Each number is 50 + 12 x the weight over its row's rms, rounded and kept within 0 to 99. Layers, rows and columns count from 0. The size before them is the row's rms in percent of the matrix's.

# q: layer 5 attention query, 192x192, rms 0.151, rows 136-172, columns 0-47
# k: layer 5 attention key, 192x192, rms 0.151, rows 136-172, columns 0-47
# v: layer 5 attention value, 192x192, rms 0.209, rows 128-159, columns 0-47
# o: layer 5 attention output (transposed), 192x192, rms 0.178, rows 128-159, columns 0-47
q136 116:63 56 58 52 46 42 38 66 44 62 48 72 51 45 31 61 67 53 52 37 54 44 43 37 31 76 40 63 43 48 58 44 41 37 27 41 59 45 44 63 53 70 70 43 43 39 17 46
k136 119:61 25 55 42 76 72 53 61 42 55 38 47 50 54 54 60 46 67 35 46 57 35 52 45 30 58 35 54 43 53 42 51 33 42 60 63 53 39 52 58 50 59 72 52 49 69 54 55
q137 126:55 26 50 60 52 49 66 42 46 45 51 49 35 31 43 59 59 50 64 65 42 45 43 43 65 79 45 59 68 32 32 54 48 48 33 36 31 57 66 34 58 43 65 46 44 36 40 32
k137 125:56 57 20 58 22 45 49 60 54 33 41 29 51 47 57 58 54 70 63 41 63 42 56 46 32 47 42 52 36 61 51 34 67 30 51 67 30 34 57 44 43 51 37 35 52 28 48 33
q138 122:44 44 45 64 58 55 68 65 56 66 55 74 72 59 40 60 62 36 61 61 34 60 57 62 58 23 41 51 48 72 65 33 55 52 65 22 67 43 64 48 59 46 43 63 55 20 54 50
k138 125:16 48 54 28 85 56 31 51 41 37 59 49 60 54 40 49 37 66 46 64 63 44 58 51 45 68 32 50 49 55 38 42 52 53 17 59 68 43 45 46 63 52 44 54 39 40 63 35
q139 129:47 50 48 46 61 70 52 33 64 47 36 54 48 39 57 47 57 36 54 32 35 52 52 48 27 49 44 26 55 53 55 61 49 51 66 42 51 61 40 46 38 63 53 44 55 74 59 61
k139 129:43 57 55 54 63 56 51 36 37 28 45 43 59 34 39 43 61 49 50 31 40 55 41 58 31 58 63 57 56 48 55 45 78 52 40 49 44 71 46 64 62 40 32 54 59 79 61 62
q140 128:30 66 55 30 51 49 32 46 43 47 27 42 47 31 49 49 49 55 42 63 67 59 50 72 66 42 67 62 44 59 44 58 61 22 26 55 56 39 35 49 53 65 55 21 42 59 50 52
k140 122:57 40 32 66 30 69 35 45 61 66 43 55 65 38 53 72 46 51 34 36 61 66 41 57 42 46 44 64 56 26 38 71 49 35 52 26 54 40 49 47 49 49 68 63 46 48 56 53
q141 132:59 34 65 38 41 51 58 42 68 50 66 57 25 55 50 48 67 62 51 32 62 51 56 51 43 63 61 43 47 36 57 47 60 60 87 58 34 61 46 34 81 58 30 44 54 40 39 41
k141 134:52 56 61 50 57 53 51 65 51 59 49 56 48 59 51 49 68 56 62 38 47 51 49 55 38 20 51 33 41 59 62 47 50 58 41 55 39 81 44 50 41 65 34 31 45 58 29 40
q142 127:54 55 64 44 31 47 54 49 48 68 58 40 44 64 40 56 64 57 43 32 52 34 35 50 56 51 45 52 56 75 54 20 56 48 44 44 48 46 47 49 59 59 55 50 33 61 49 47
k142 125:37 27 72 46 54 62 49 47 46 47 63 49 37 55 67 61 37 86 40 36 47 38 48 63 58 40 25 50 51 43 45 35 62 65 58 57 56 31 56 42 50 77 60 54 44 61 59 57
q143 122:43 50 53 24 48 55 65 63 58 33 38 53 58 14 50 52 46 41 24 52 43 60 66 56 55 31 53 22 59 53 39 67 34 56 60 69 47 54 49 49 53 54 60 37 59 48 53 52
k143 123:56 52 59 31 50 48 63 34 68 60 41 48 73 43 50 46 47 40 51 45 49 50 53 25 83 52 62 39 47 36 50 39 56 30 71 46 41 53 50 46 52 53 34 74 43 60 47 45
q144 124:60 43 28 36 54 43 69 71 59 45 47 44 52 66 33 55 35 43 71 31 52 74 42 48 67 57 61 49 40 47 34 70 43 61 57 35 53 51 41 66 46 39 37 36 34 34 39 51
k144 126:61 59 56 33 54 61 69 60 31 29 67 65 45 74 40 55 47 34 71 67 52 59 51 67 53 58 33 32 36 55 44 32 57 45 59 65 66 45 44 60 47 44 52 49 43 59 45 74
q145 124:28 47 48 54 65 48 77 26 63 71 65 41 46 49 33 42 36 65 58 69 63 59 56 59 52 46 43 27 46 25 49 46 65 49 49 46 63 76 76 73 49 47 58 60 41 49 50 39
k145 126:48 37 62 55 53 47 57 44 43 62 63 55 51 48 46 62 50 44 82 66 42 46 63 69 41 42 49 47 62 50 48 66 53 41 57 42 69 61 52 65 60 79 54 69 45 28 47 33
q146 127:30 49 70 46 51 34 45 49 50 52 52 46 43 38 64 41 52 41 62 52 66 74 49 51 42 64 50 43 08 47 50 40 56 56 45 35 50 59 41 66 28 60 26 53 37 53 40 34
k146 122:70 29 60 54 38 34 46 44 45 26 51 45 29 46 60 64 42 34 71 57 33 52 61 60 63 62 44 62 49 61 53 43 45 44 54 52 67 44 47 44 62 46 53 42 47 56 28 40
q147 129:47 55 66 53 52 52 56 60 30 40 50 51 59 49 59 62 40 32 36 56 51 63 53 62 46 46 48 48 24 35 63 42 30 34 50 50 60 54 70 53 60 66 53 54 66 37 55 48
k147 127:61 55 69 61 42 51 68 63 62 36 42 46 37 59 52 50 72 26 74 45 61 39 71 54 48 63 58 35 62 55 43 58 23 46 25 51 33 44 56 53 48 60 63 38 51 53 58 57
q148 125:48 62 54 57 56 65 88 62 32 43 58 43 29 34 50 57 62 66 44 38 48 55 64 41 12 50 60 46 34 50 52 59 55 50 49 35 44 52 65 50 33 44 58 78 45 52 43 42
k148 125:36 48 59 46 47 39 52 53 34 66 64 40 48 41 50 58 60 23 51 57 34 46 56 59 34 38 40 33 51 28 40 46 62 68 27 59 47 27 59 46 63 50 77 65 58 63 41 46
q149 122:43 57 49 49 49 28 62 27 47 39 57 51 44 52 44 55 43 55 21 71 50 67 61 31 64 56 67 48 64 62 51 39 62 41 67 63 36 41 60 57 47 49 65 43 51 62 39 44
k149 120:62 45 35 23 52 62 38 60 47 54 42 47 60 43 48 44 39 52 51 39 63 61 53 65 21 69 43 34 52 37 52 45 46 55 80 54 47 57 54 67 57 75 71 49 47 55 66 47
q150 128:33 29 60 44 36 57 53 62 32 37 56 50 44 37 46 58 45 44 39 47 56 29 49 33 39 34 71 54 55 46 50 58 32 28 46 61 56 47 45 41 68 31 49 50 59 70 46 37
k150 127:42 49 53 89 28 51 56 55 62 56 43 61 50 39 24 27 61 64 48 41 43 46 63 37 78 40 45 46 52 60 60 53 31 35 35 35 55 69 48 51 40 45 58 36 48 28 66 58
q151 128:54 60 39 63 65 49 60 51 50 41 36 64 56 61 45 46 30 52 52 74 46 37 56 55 51 36 45 44 35 45 53 47 41 60 55 20 42 71 50 45 35 43 60 47 33 63 53 69
k151 125:45 53 50 36 28 39 68 69 52 50 53 45 39 59 53 47 41 46 54 49 53 56 60 48 45 51 42 55 49 35 60 31 50 60 29 42 61 32 53 39 40 43 56 66 56 87 49 45
q152 128:64 43 70 42 33 59 60 56 60 50 46 45 65 34 36 37 49 76 39 51 54 62 61 50 60 58 26 48 52 45 38 45 62 43 49 43 60 54 42 71 53 41 64 25 41 45 52 59
k152 127:64 47 45 58 62 58 36 50 36 32 51 36 48 43 38 53 56 36 50 46 74 50 34 50 54 66 66 36 52 45 43 51 37 45 68 58 64 68 42 46 64 55 57 47 56 27 68 61
q153 123:49 44 45 46 49 48 43 71 44 72 49 54 60 49 51 34 45 59 35 49 67 62 34 57 72 54 56 46 42 56 52 54 66 43 62 59 67 49 56 53 38 55 60 73 39 73 55 43
k153 126:54 54 57 41 40 49 59 43 59 47 36 65 47 42 56 45 55 59 43 56 49 63 49 51 42 47 49 47 65 58 53 83 48 51 69 48 62 49 64 31 43 83 50 40 65 52 57 40
q154 123:43 50 53 48 47 81 53 68 45 62 59 52 46 67 54 40 40 56 67 62 63 52 49 35 14 40 40 65 44 83 74 51 47 49 43 37 66 29 39 40 40 43 53 48 41 55 46 56
k154 120:53 55 49 55 51 52 54 37 41 34 74 52 47 52 41 37 49 50 29 50 35 73 41 58 48 60 44 51 73 65 32 45 40 40 50 34 66 34 39 52 29 17 54 59 65 43 62 58
q155 125:58 61 63 55 59 47 37 31 46 53 63 60 29 58 40 26 70 34 52 63 54 26 51 61 44 54 43 32 63 37 83 52 34 42 47 67 41 55 43 39 41 64 41 66 52 45 48 54
k155 129:52 46 47 22 64 44 43 67 28 47 29 43 65 46 57 57 60 37 60 60 53 57 57 56 63 47 43 52 54 46 56 60 57 69 40 53 56 67 56 40 43 27 30 42 47 19 37 34
q156 125:62 43 63 54 72 69 37 43 65 54 49 40 54 41 56 64 66 30 34 61 53 41 49 22 52 29 55 29 55 29 51 67 55 61 54 46 60 57 48 60 53 40 41 35 29 52 56 48
k156 121:45 53 63 45 49 68 68 33 90 62 47 33 46 50 40 47 41 36 48 60 50 52 51 51 16 29 63 66 43 47 46 49 61 56 58 53 67 42 59 51 56 08 50 26 46 59 69 53
q157 128:43 53 59 52 24 74 50 49 44 66 59 42 36 45 44 46 56 65 51 49 39 37 36 58 62 48 54 59 27 61 42 53 40 50 54 28 65 34 34 64 68 47 46 41 34 36 41 32
k157 129:67 64 32 53 43 55 34 37 83 57 40 46 50 56 48 51 55 44 47 48 50 63 36 67 34 67 49 51 47 68 52 56 46 44 49 41 53 54 39 50 48 65 61 72 38 39 46 70
q158 130:64 38 44 42 51 57 60 47 48 30 65 45 53 65 55 45 42 75 54 42 52 54 25 52 35 26 55 31 49 46 64 49 54 60 28 62 65 33 53 58 39 63 44 45 54 30 47 77
k158 127:61 51 40 61 51 60 38 28 54 41 44 31 47 51 65 46 47 58 73 60 59 58 63 45 15 31 31 48 38 55 51 43 59 46 72 53 44 75 67 47 42 40 58 58 48 35 63 43
q159 123:56 54 50 35 56 62 42 33 53 34 55 52 65 47 44 57 39 41 33 25 39 29 54 45 31 52 47 51 36 26 54 49 80 52 46 37 65 58 45 57 37 53 47 50 38 46 54 53
k159 124:54 66 59 24 30 69 51 54 49 46 58 59 58 43 52 62 57 36 32 53 55 32 38 41 17 45 55 58 40 60 54 61 48 40 75 39 66 60 60 54 55 39 37 55 43 82 43 41
v128 124:42 55 21 49 52 77 57 63 42 56 28 58 46 68 46 66 30 31 53 71 42 61 34 48 59 58 53 44 64 53 44 52 51 53 46 61 43 48 63 54 36 50 53 52 36 61 52 67
o128 127:62 39 39 86 34 23 51 48 62 53 66 57 62 36 72 53 39 42 53 56 33 43 59 68 46 32 47 63 41 44 60 48 37 44 40 58 54 55 49 66 69 72 67 54 49 49 64 23
v129 121:35 66 62 56 46 34 62 62 51 39 29 50 59 29 57 39 45 46 50 60 43 34 39 51 57 63 52 87 53 44 35 50 65 44 63 27 74 40 44 62 49 58 47 46 40 41 54 59
o129 117:60 76 68 70 43 55 71 31 45 39 43 31 42 28 40 53 52 49 36 49 41 67 51 61 65 53 49 50 28 55 39 45 39 55 39 75 44 64 37 25 68 33 58 32 55 41 50 78
v130 124:61 71 54 63 72 53 46 54 45 65 58 34 37 29 62 40 48 63 42 69 72 39 41 76 52 42 62 17 61 45 39 37 37 67 48 33 58 47 62 42 57 34 13 32 61 47 23 59
o130 126:66 41 58 50 50 54 55 31 43 68 31 55 45 40 36 69 52 49 40 40 33 50 30 40 47 52 53 55 45 56 25 42 49 46 59 43 35 50 65 61 56 61 61 66 67 60 47 53
v131 119:58 56 52 33 63 56 39 54 63 35 50 43 55 53 50 46 61 58 20 43 55 64 65 50 65 31 31 54 60 65 59 57 63 54 66 40 49 53 29 57 63 72 42 50 63 53 54 66
o131 119:55 55 36 52 52 30 60 62 49 61 57 30 55 62 41 42 45 39 55 53 59 48 59 33 56 49 40 46 49 54 63 46 27 63 62 36 37 41 41 59 65 45 28 61 33 40 32 55
v132 115:38 19 61 64 54 43 59 66 47 49 36 43 37 49 50 50 45 56 45 47 58 50 39 37 34 50 36 74 60 69 35 36 56 31 35 69 39 51 42 53 38 49 41 64 84 46 28 38
o132 123:59 57 61 32 46 60 62 39 36 49 46 56 46 39 56 55 17 59 45 48 58 45 66 55 58 32 64 54 36 38 40 42 51 46 55 43 52 51 32 33 59 62 45 65 42 41 61 36
v133 121:58 44 25 62 43 67 45 70 45 40 42 58 47 64 26 59 43 43 44 36 31 51 55 42 54 50 28 42 63 47 31 51 72 63 47 45 54 48 43 56 63 54 27 43 39 53 49 41
o133 122:36 66 53 55 42 31 49 42 38 61 56 60 51 40 41 70 39 36 40 59 65 69 57 37 42 69 61 31 21 40 41 48 48 37 72 74 53 43 56 36 44 40 54 37 55 55 61 54
v134 123:63 47 46 64 48 49 36 56 69 23 73 55 41 54 44 42 45 54 60 29 62 63 55 33 55 67 43 53 63 55 76 56 25 60 47 55 62 48 65 48 53 55 60 42 37 47 48 58
o134 123:61 63 75 27 45 42 45 38 54 49 58 46 35 52 61 62 41 52 43 52 42 49 55 52 46 49 40 38 42 53 43 41 40 51 45 52 44 68 40 47 43 55 37 57 69 51 54 46
v135 119:34 39 52 53 63 64 66 36 38 43 63 31 79 56 69 59 28 33 53 58 51 55 32 55 39 42 32 38 48 49 13 60 36 62 40 55 57 49 47 63 37 54 52 59 42 64 39 58
o135 121:50 16 52 42 58 47 64 75 45 47 29 60 56 51 39 36 69 59 30 54 63 20 67 55 39 59 42 43 53 31 65 41 59 46 47 72 56 57 61 63 46 63 39 41 46 49 44 45
v136 127:46 69 55 48 47 60 69 48 42 61 53 48 79 60 69 48 43 59 42 50 77 56 48 59 62 60 29 50 51 55 85 36 75 38 58 52 55 60 28 40 33 55 45 49 55 39 49 30
o136 126:57 61 42 59 45 53 39 46 38 41 22 56 34 55 75 63 38 49 71 43 65 38 53 47 59 51 65 55 48 56 58 52 54 48 53 42 47 22 59 52 45 45 59 57 66 53 31 66
v137 115:52 35 48 46 44 48 50 19 38 65 55 50 40 22 56 43 69 68 59 51 77 40 71 69 59 58 18 59 49 48 46 27 55 48 46 60 53 47 44 52 36 56 47 64 39 47 56 38
o137 114:53 58 44 52 50 54 53 55 44 55 48 42 51 64 44 49 35 43 54 55 44 26 59 49 42 66 64 22 42 56 48 47 55 37 45 66 47 47 53 34 52 47 47 50 51 56 41 29
v138 124:45 38 49 40 35 50 68 86 57 51 41 60 45 88 49 70 43 35 44 39 52 55 57 56 52 53 56 56 60 80 52 55 53 53 43 45 50 51 43 50 31 56 47 29 32 51 51 36
o138 124:44 27 39 41 48 49 56 57 49 61 36 56 45 42 53 51 44 60 35 62 74 62 70 60 48 46 58 46 61 59 62 73 60 54 42 50 32 33 54 76 52 36 51 55 82 33 43 55
v139 120:53 39 60 43 39 40 45 63 28 73 75 50 40 58 69 44 83 42 20 46 50 50 51 48 54 71 58 50 47 61 42 61 53 51 56 69 58 56 71 46 62 63 50 49 48 37 55 59
o139 124:37 57 55 43 59 39 55 58 72 45 38 41 56 36 40 42 26 36 62 54 96 54 40 31 53 51 44 57 50 32 57 55 61 48 45 52 51 39 21 49 48 36 59 46 53 54 48 59
v140 116:55 58 52 50 47 62 51 48 56 59 29 47 55 59 51 37 37 38 52 40 63 48 23 73 51 55 25 30 54 43 27 50 35 53 41 53 43 40 55 52 68 55 53 42 29 73 52 54
o140 120:32 53 41 48 36 45 35 67 44 45 67 54 79 58 56 34 59 56 25 66 32 40 57 38 36 39 63 51 30 54 59 42 52 57 48 69 50 57 31 36 38 46 36 56 59 46 58 63
v141 116:63 57 64 47 29 43 52 53 40 48 61 60 27 83 52 39 35 58 65 61 67 69 49 47 54 48 55 45 35 51 44 56 60 50 33 59 40 48 34 35 51 55 55 57 63 65 30 49
o141 116:40 38 31 46 62 45 53 46 71 53 63 23 55 45 43 54 46 31 47 38 77 43 60 48 41 65 46 48 49 53 49 52 53 60 61 58 52 24 51 62 55 64 65 37 43 54 68 63
v142 122:35 49 49 49 45 58 57 67 44 53 39 50 50 47 65 54 29 68 43 57 76 39 57 70 51 51 66 33 48 51 66 58 60 51 51 54 35 62 44 69 62 38 59 64 59 49 52 51
o142 126:49 42 67 40 64 52 55 44 76 33 52 42 45 53 50 35 43 42 54 61 26 28 68 43 45 58 67 69 70 58 48 46 44 55 47 55 59 36 47 15 73 48 44 45 55 51 60 43
v143 116:32 54 71 78 52 53 55 43 50 46 62 68 39 61 69 26 57 52 60 58 31 57 49 69 44 53 38 34 32 26 62 41 57 54 57 40 58 68 64 54 35 46 44 49 50 47 79 63
o143 115:32 71 50 49 71 39 42 49 39 59 44 41 46 72 70 59 56 67 30 38 63 49 41 37 54 40 46 40 70 43 20 54 63 44 59 38 47 53 41 60 28 52 55 43 47 56 41 50
v144 128:45 52 52 62 63 63 56 46 57 48 63 29 43 61 57 58 66 38 47 69 45 51 59 40 41 36 32 55 40 40 46 28 48 58 46 68 36 46 39 62 33 43 32 41 48 59 51 73
o144 131:48 51 49 47 57 46 58 46 47 53 47 60 49 42 48 29 47 50 45 29 60 54 62 33 34 60 79 50 67 32 68 55 48 42 54 49 56 58 41 48 68 47 46 62 64 50 47 47
v145 117:50 44 41 70 47 39 51 66 51 33 55 28 46 45 49 72 78 42 41 37 50 54 43 59 53 53 35 39 67 52 75 51 50 32 37 67 65 50 53 77 64 49 54 65 35 35 43 37
o145 121:34 42 74 51 37 40 68 39 61 44 49 39 50 50 56 42 35 52 49 58 43 43 32 56 68 47 58 60 68 33 74 57 44 57 45 49 26 51 23 57 55 49 65 34 64 41 62 36
v146 118:66 50 28 43 64 33 58 65 69 38 63 45 41 43 37 56 46 54 43 71 58 70 43 53 30 41 34 65 54 51 44 39 42 44 50 42 47 55 44 38 72 60 66 53 62 45 22 54
o146 118:48 64 25 60 57 41 52 47 37 69 50 50 55 49 79 24 49 39 30 38 67 67 43 46 46 49 59 54 47 48 53 37 37 55 44 72 44 48 51 57 52 40 52 40 57 64 57 39
v147 122:44 37 52 51 40 49 63 38 56 68 60 61 27 72 39 59 50 57 50 31 47 56 41 44 56 59 61 50 45 63 50 42 36 51 48 44 46 51 42 44 50 57 61 58 50 27 42 49
o147 120:43 61 82 55 64 28 38 38 39 48 36 50 63 66 66 39 60 32 52 48 51 41 62 48 49 54 46 67 31 47 42 42 72 33 54 72 31 42 45 47 43 50 55 34 62 43 63 50
v148 120:57 52 57 50 52 61 39 35 44 48 44 34 37 80 27 24 60 33 54 63 63 45 54 52 70 33 66 53 34 68 26 44 41 32 45 64 43 51 34 40 55 65 56 22 77 53 57 60
o148 122:34 68 67 52 62 48 59 50 48 39 51 49 60 39 50 52 49 68 69 57 50 88 55 53 31 44 60 50 49 39 62 32 48 59 40 41 43 46 46 63 18 60 60 52 29 48 58 43
v149 124:71 65 47 57 52 53 45 53 49 65 49 40 53 66 55 61 58 74 51 42 49 29 49 38 54 24 53 42 87 53 52 64 38 42 48 49 61 51 56 30 38 39 68 64 70 50 53 72
o149 125:33 50 49 29 41 61 59 35 66 38 49 42 65 25 15 47 34 39 54 63 41 31 35 56 56 62 46 42 36 60 42 46 61 47 58 48 40 52 85 58 54 74 58 71 53 44 48 49
v150 119:24 49 53 31 30 54 59 44 34 68 41 53 43 54 49 38 64 53 54 36 51 62 38 63 38 44 18 60 75 44 33 50 61 82 50 61 65 38 39 36 43 37 72 45 47 48 33 52
o150 121:64 58 52 66 45 42 55 59 66 47 69 45 51 32 51 43 60 48 49 48 49 38 48 50 66 50 35 64 56 31 59 55 54 29 67 28 46 53 46 49 48 39 12 41 60 41 41 43
v151 125:40 44 50 48 64 35 40 53 41 66 57 50 78 46 49 48 38 56 51 47 64 36 22 38 51 43 46 44 70 49 48 79 39 34 36 46 45 47 41 31 45 56 29 42 49 43 60 48
o151 128:44 54 63 51 76 41 65 48 73 48 60 49 38 50 57 50 65 69 46 51 49 52 41 64 63 77 53 45 39 61 46 51 63 51 60 33 60 30 39 32 58 43 52 43 48 45 52 46
v152 120:64 31 63 46 47 55 56 40 37 40 52 55 48 42 48 68 52 33 25 46 61 27 62 49 50 44 47 67 47 50 50 60 35 48 33 50 45 69 73 47 50 41 46 64 53 50 56 41
o152 123:47 23 39 56 43 74 46 52 49 48 32 36 45 60 41 52 50 52 67 71 60 55 36 59 38 55 61 58 40 42 24 31 55 36 59 80 57 36 30 62 67 55 49 52 61 45 49 70
v153 122:33 34 59 67 68 45 42 62 50 46 44 75 59 54 58 52 52 38 55 63 52 46 67 57 61 44 62 50 49 39 60 62 32 31 50 42 55 40 64 40 73 39 70 40 56 49 46 47
o153 120:46 42 56 35 43 46 39 48 60 44 48 40 56 43 60 68 48 64 67 50 54 48 67 68 53 50 45 37 64 38 42 49 56 56 55 36 50 38 55 53 51 47 26 43 61 56 63 55
v154 121:62 52 51 44 61 50 43 70 50 59 66 43 55 59 55 59 46 51 43 62 48 30 62 53 42 43 51 55 30 83 60 69 52 47 39 67 55 31 35 61 59 69 62 38 55 57 57 56
o154 122:31 48 44 49 42 38 32 45 57 47 62 50 52 59 32 43 64 21 65 59 67 61 46 42 42 25 56 52 70 28 36 60 48 37 50 54 59 69 43 48 43 51 57 57 49 36 48 48
v155 121:51 59 55 40 53 44 58 56 39 37 68 51 51 39 73 58 49 72 64 74 43 56 49 71 41 43 58 58 50 57 56 56 38 51 50 34 31 43 26 54 49 43 58 54 22 61 55 56
o155 123:41 42 52 50 43 65 32 57 69 46 33 39 42 50 62 53 49 51 47 23 47 63 60 44 58 51 64 58 54 54 40 63 52 53 30 56 66 55 67 61 53 39 52 43 64 43 44 34
v156 120:47 56 60 50 51 39 57 32 52 58 81 44 67 35 50 63 69 39 52 23 51 46 62 48 61 43 50 45 45 61 32 50 63 57 48 44 53 49 40 57 61 34 59 56 35 43 27 46
o156 121:40 32 45 35 52 57 34 50 72 46 39 14 32 57 54 54 49 44 50 62 42 44 32 44 54 51 39 64 38 61 89 26 56 37 50 60 54 82 59 43 37 53 49 45 69 45 58 41
v157 125:30 45 40 58 61 56 31 58 41 40 56 52 30 46 56 51 54 43 44 42 83 56 47 49 44 40 53 68 54 66 68 41 30 42 67 45 57 60 63 52 50 48 58 51 45 47 28 65
o157 119:36 53 46 42 40 46 64 32 50 58 51 43 42 23 46 48 38 70 69 63 41 54 29 25 35 57 48 19 50 62 42 52 57 44 55 32 44 50 59 61 58 33 45 46 40 38 45 58
v158 118:54 65 49 39 74 44 42 48 37 43 28 37 28 42 35 75 26 44 59 43 45 59 47 26 64 26 51 55 40 33 50 55 35 43 48 54 49 49 56 43 26 63 32 37 33 39 69 55
o158 120:52 58 59 45 49 54 38 51 36 35 80 47 58 29 33 46 48 46 27 68 43 39 32 26 53 61 65 36 36 49 33 58 35 60 46 71 54 48 42 48 48 64 47 74 33 50 61 43
v159 120:40 67 18 37 47 36 40 47 72 62 41 41 63 78 52 51 42 64 53 36 41 47 49 60 44 50 61 68 26 44 69 42 33 51 43 27 59 59 50 42 66 62 39 44 61 48 38 36
o159 120:51 35 42 60 55 42 42 43 56 46 45 79 39 40 50 57 49 46 51 48 44 56 73 56 37 55 41 45 48 61 53 58 48 63 43 53 59 42 30 44 44 51 54 58 54 70 76 50
q160 097:38 43 53 51 54 59 46 55 59 40 33 45 57 24 75 59 38 51 34 36 33 57 33 37 42 58 65 43 60 42 56 62 72 43 42 62 61 45 65 62 47 79 65 68 49 17 75 52
k160 082:74 59 68 52 64 50 44 67 65 23 48 38 38 62 61 31 73 41 50 35 40 52 64 55 53 49 49 61 63 51 54 57 34 46 51 61 16 38 48 68 50 50 45 50 30 44 65 48
q161 071:42 33 62 52 42 52 75 90 45 49 57 55 54 30 51 35 42 52 59 69 41 63 69 65 59 65 48 52 42 44 60 44 48 39 56 48 66 63 44 42 60 49 53 31 51 54 39 33
k161 078:49 43 51 68 57 59 35 51 44 29 45 32 35 53 52 54 53 46 33 40 29 83 42 35 50 50 47 55 43 73 51 34 52 61 54 55 52 33 53 67 44 50 55 50 57 29 54 26
q162 125:45 43 40 67 42 43 52 38 62 27 65 52 53 53 32 43 59 37 62 59 56 56 43 50 34 47 74 64 68 51 45 47 54 58 45 73 50 40 37 56 48 48 40 64 62 43 51 45
k162 088:76 55 43 39 60 45 70 44 40 55 40 55 35 52 51 37 32 56 56 55 41 56 43 36 48 84 54 37 55 44 63 43 54 39 45 69 45 28 31 54 75 37 41 54 47 62 73 41
q163 080:40 38 66 61 41 61 44 54 45 39 27 36 60 51 83 41 46 43 50 28 51 35 46 48 47 51 31 37 52 53 51 72 58 49 44 40 27 34 63 72 46 67 69 43 24 39 54 56
k163 122:25 45 40 58 60 57 33 46 27 36 73 55 42 37 29 49 43 58 57 48 56 66 39 47 50 46 52 35 45 57 55 48 64 49 41 43 71 42 56 45 32 47 56 70 59 71 48 43
q164 110:59 56 37 53 58 31 60 47 37 37 52 51 60 60 42 31 42 47 50 47 26 47 52 42 37 56 50 50 57 66 53 54 51 50 37 53 51 31 42 57 46 56 34 65 50 51 54 17
k164 098:58 50 53 57 37 52 64 29 40 64 27 44 53 46 49 61 49 30 52 44 63 47 54 54 84 60 61 58 41 32 47 46 44 81 52 49 36 64 56 39 57 45 52 27 58 56 63 73
q165 067:47 46 77 78 44 37 35 41 72 53 38 52 29 58 59 59 52 66 38 49 53 64 56 54 48 36 54 40 36 29 50 51 48 49 55 55 33 63 65 61 66 43 59 50 51 39 69 73
k165 119:29 49 45 53 51 66 40 65 37 42 49 47 50 60 49 60 63 75 50 47 31 50 46 46 28 38 43 54 55 48 37 59 70 24 53 42 59 46 50 43 32 70 47 59 53 66 43 35
q166 088:44 56 59 79 47 43 43 49 34 29 50 42 70 56 51 52 32 52 39 40 25 50 58 41 45 45 33 36 30 55 40 61 36 60 50 47 19 49 62 60 64 45 60 74 54 41 71 23
k166 121:67 60 41 33 61 39 50 27 74 54 43 59 41 52 61 61 38 41 47 51 55 33 53 57 78 57 49 39 62 51 32 32 40 52 53 61 43 50 43 59 61 28 56 27 52 62 50 52
q167 091:55 41 43 53 62 38 55 47 62 36 54 55 44 50 41 55 71 52 47 65 47 47 40 41 41 57 72 47 44 45 60 40 45 42 52 62 53 38 49 62 41 28 38 71 58 59 47 59
k167 126:20 49 55 52 46 49 39 75 50 39 75 45 61 57 46 43 57 62 50 51 46 48 41 53 26 24 44 55 49 60 44 66 61 34 59 36 66 56 54 42 32 64 51 72 45 36 34 49
q168 087:56 76 66 44 47 65 59 34 28 38 40 28 46 42 42 37 61 64 62 44 53 40 28 42 53 53 68 35 55 65 49 60 60 46 23 58 28 58 49 49 74 96 47 50 48 49 48 50
k168 083:42 52 57 56 27 51 26 42 53 60 44 65 82 42 54 69 52 54 51 64 32 64 56 50 36 61 38 68 44 36 43 28 31 57 62 21 45 43 48 46 54 70 40 22 70 27 30 28
q169 091:61 34 64 38 56 49 41 63 45 86 51 40 38 29 61 67 38 50 57 46 50 41 54 44 73 48 31 52 33 45 48 60 57 55 42 46 39 60 49 27 53 43 42 46 64 56 66 57
k169 094:42 39 63 34 42 71 33 38 32 53 60 54 63 71 35 61 30 65 41 46 34 48 48 41 51 51 74 45 28 76 50 28 47 54 61 30 59 60 70 58 55 43 52 58 26 41 48 47
q170 101:71 31 55 58 54 31 53 30 27 60 67 30 58 55 47 61 55 39 49 42 58 48 78 52 47 64 55 60 39 53 48 54 57 67 48 51 61 44 60 43 51 51 52 41 33 58 41 62
k170 084:34 53 32 40 54 56 29 61 54 51 56 45 47 67 57 60 46 55 45 52 53 52 56 62 38 58 58 44 30 43 48 56 43 46 44 53 57 57 77 49 47 68 41 40 38 42 49 80
q171 088:45 41 57 65 64 69 32 56 53 37 70 57 34 48 37 32 49 60 33 72 41 38 26 52 55 47 63 51 29 76 35 71 36 52 52 63 56 65 59 43 49 47 36 70 54 68 71 45
k171 094:37 55 38 54 47 39 40 57 35 44 68 36 60 47 66 58 51 46 51 32 37 21 25 40 60 54 50 46 34 60 58 71 64 37 56 36 42 33 60 55 43 54 56 33 46 48 63 47
q172 085:59 25 42 39 36 70 59 39 32 53 57 51 52 47 34 35 56 52 54 67 49 41 46 64 44 63 46 72 46 41 34 53 37 27 48 49 54 54 42 42 54 60 44 45 62 37 49 60
k172 087:71 56 58 68 34 65 62 52 51 63 44 30 65 27 48 37 56 52 40 23 59 47 61 54 43 50 51 44 50 48 52 45 54 51 46 45 45 47 40 46 39 60 56 64 56 57 41 79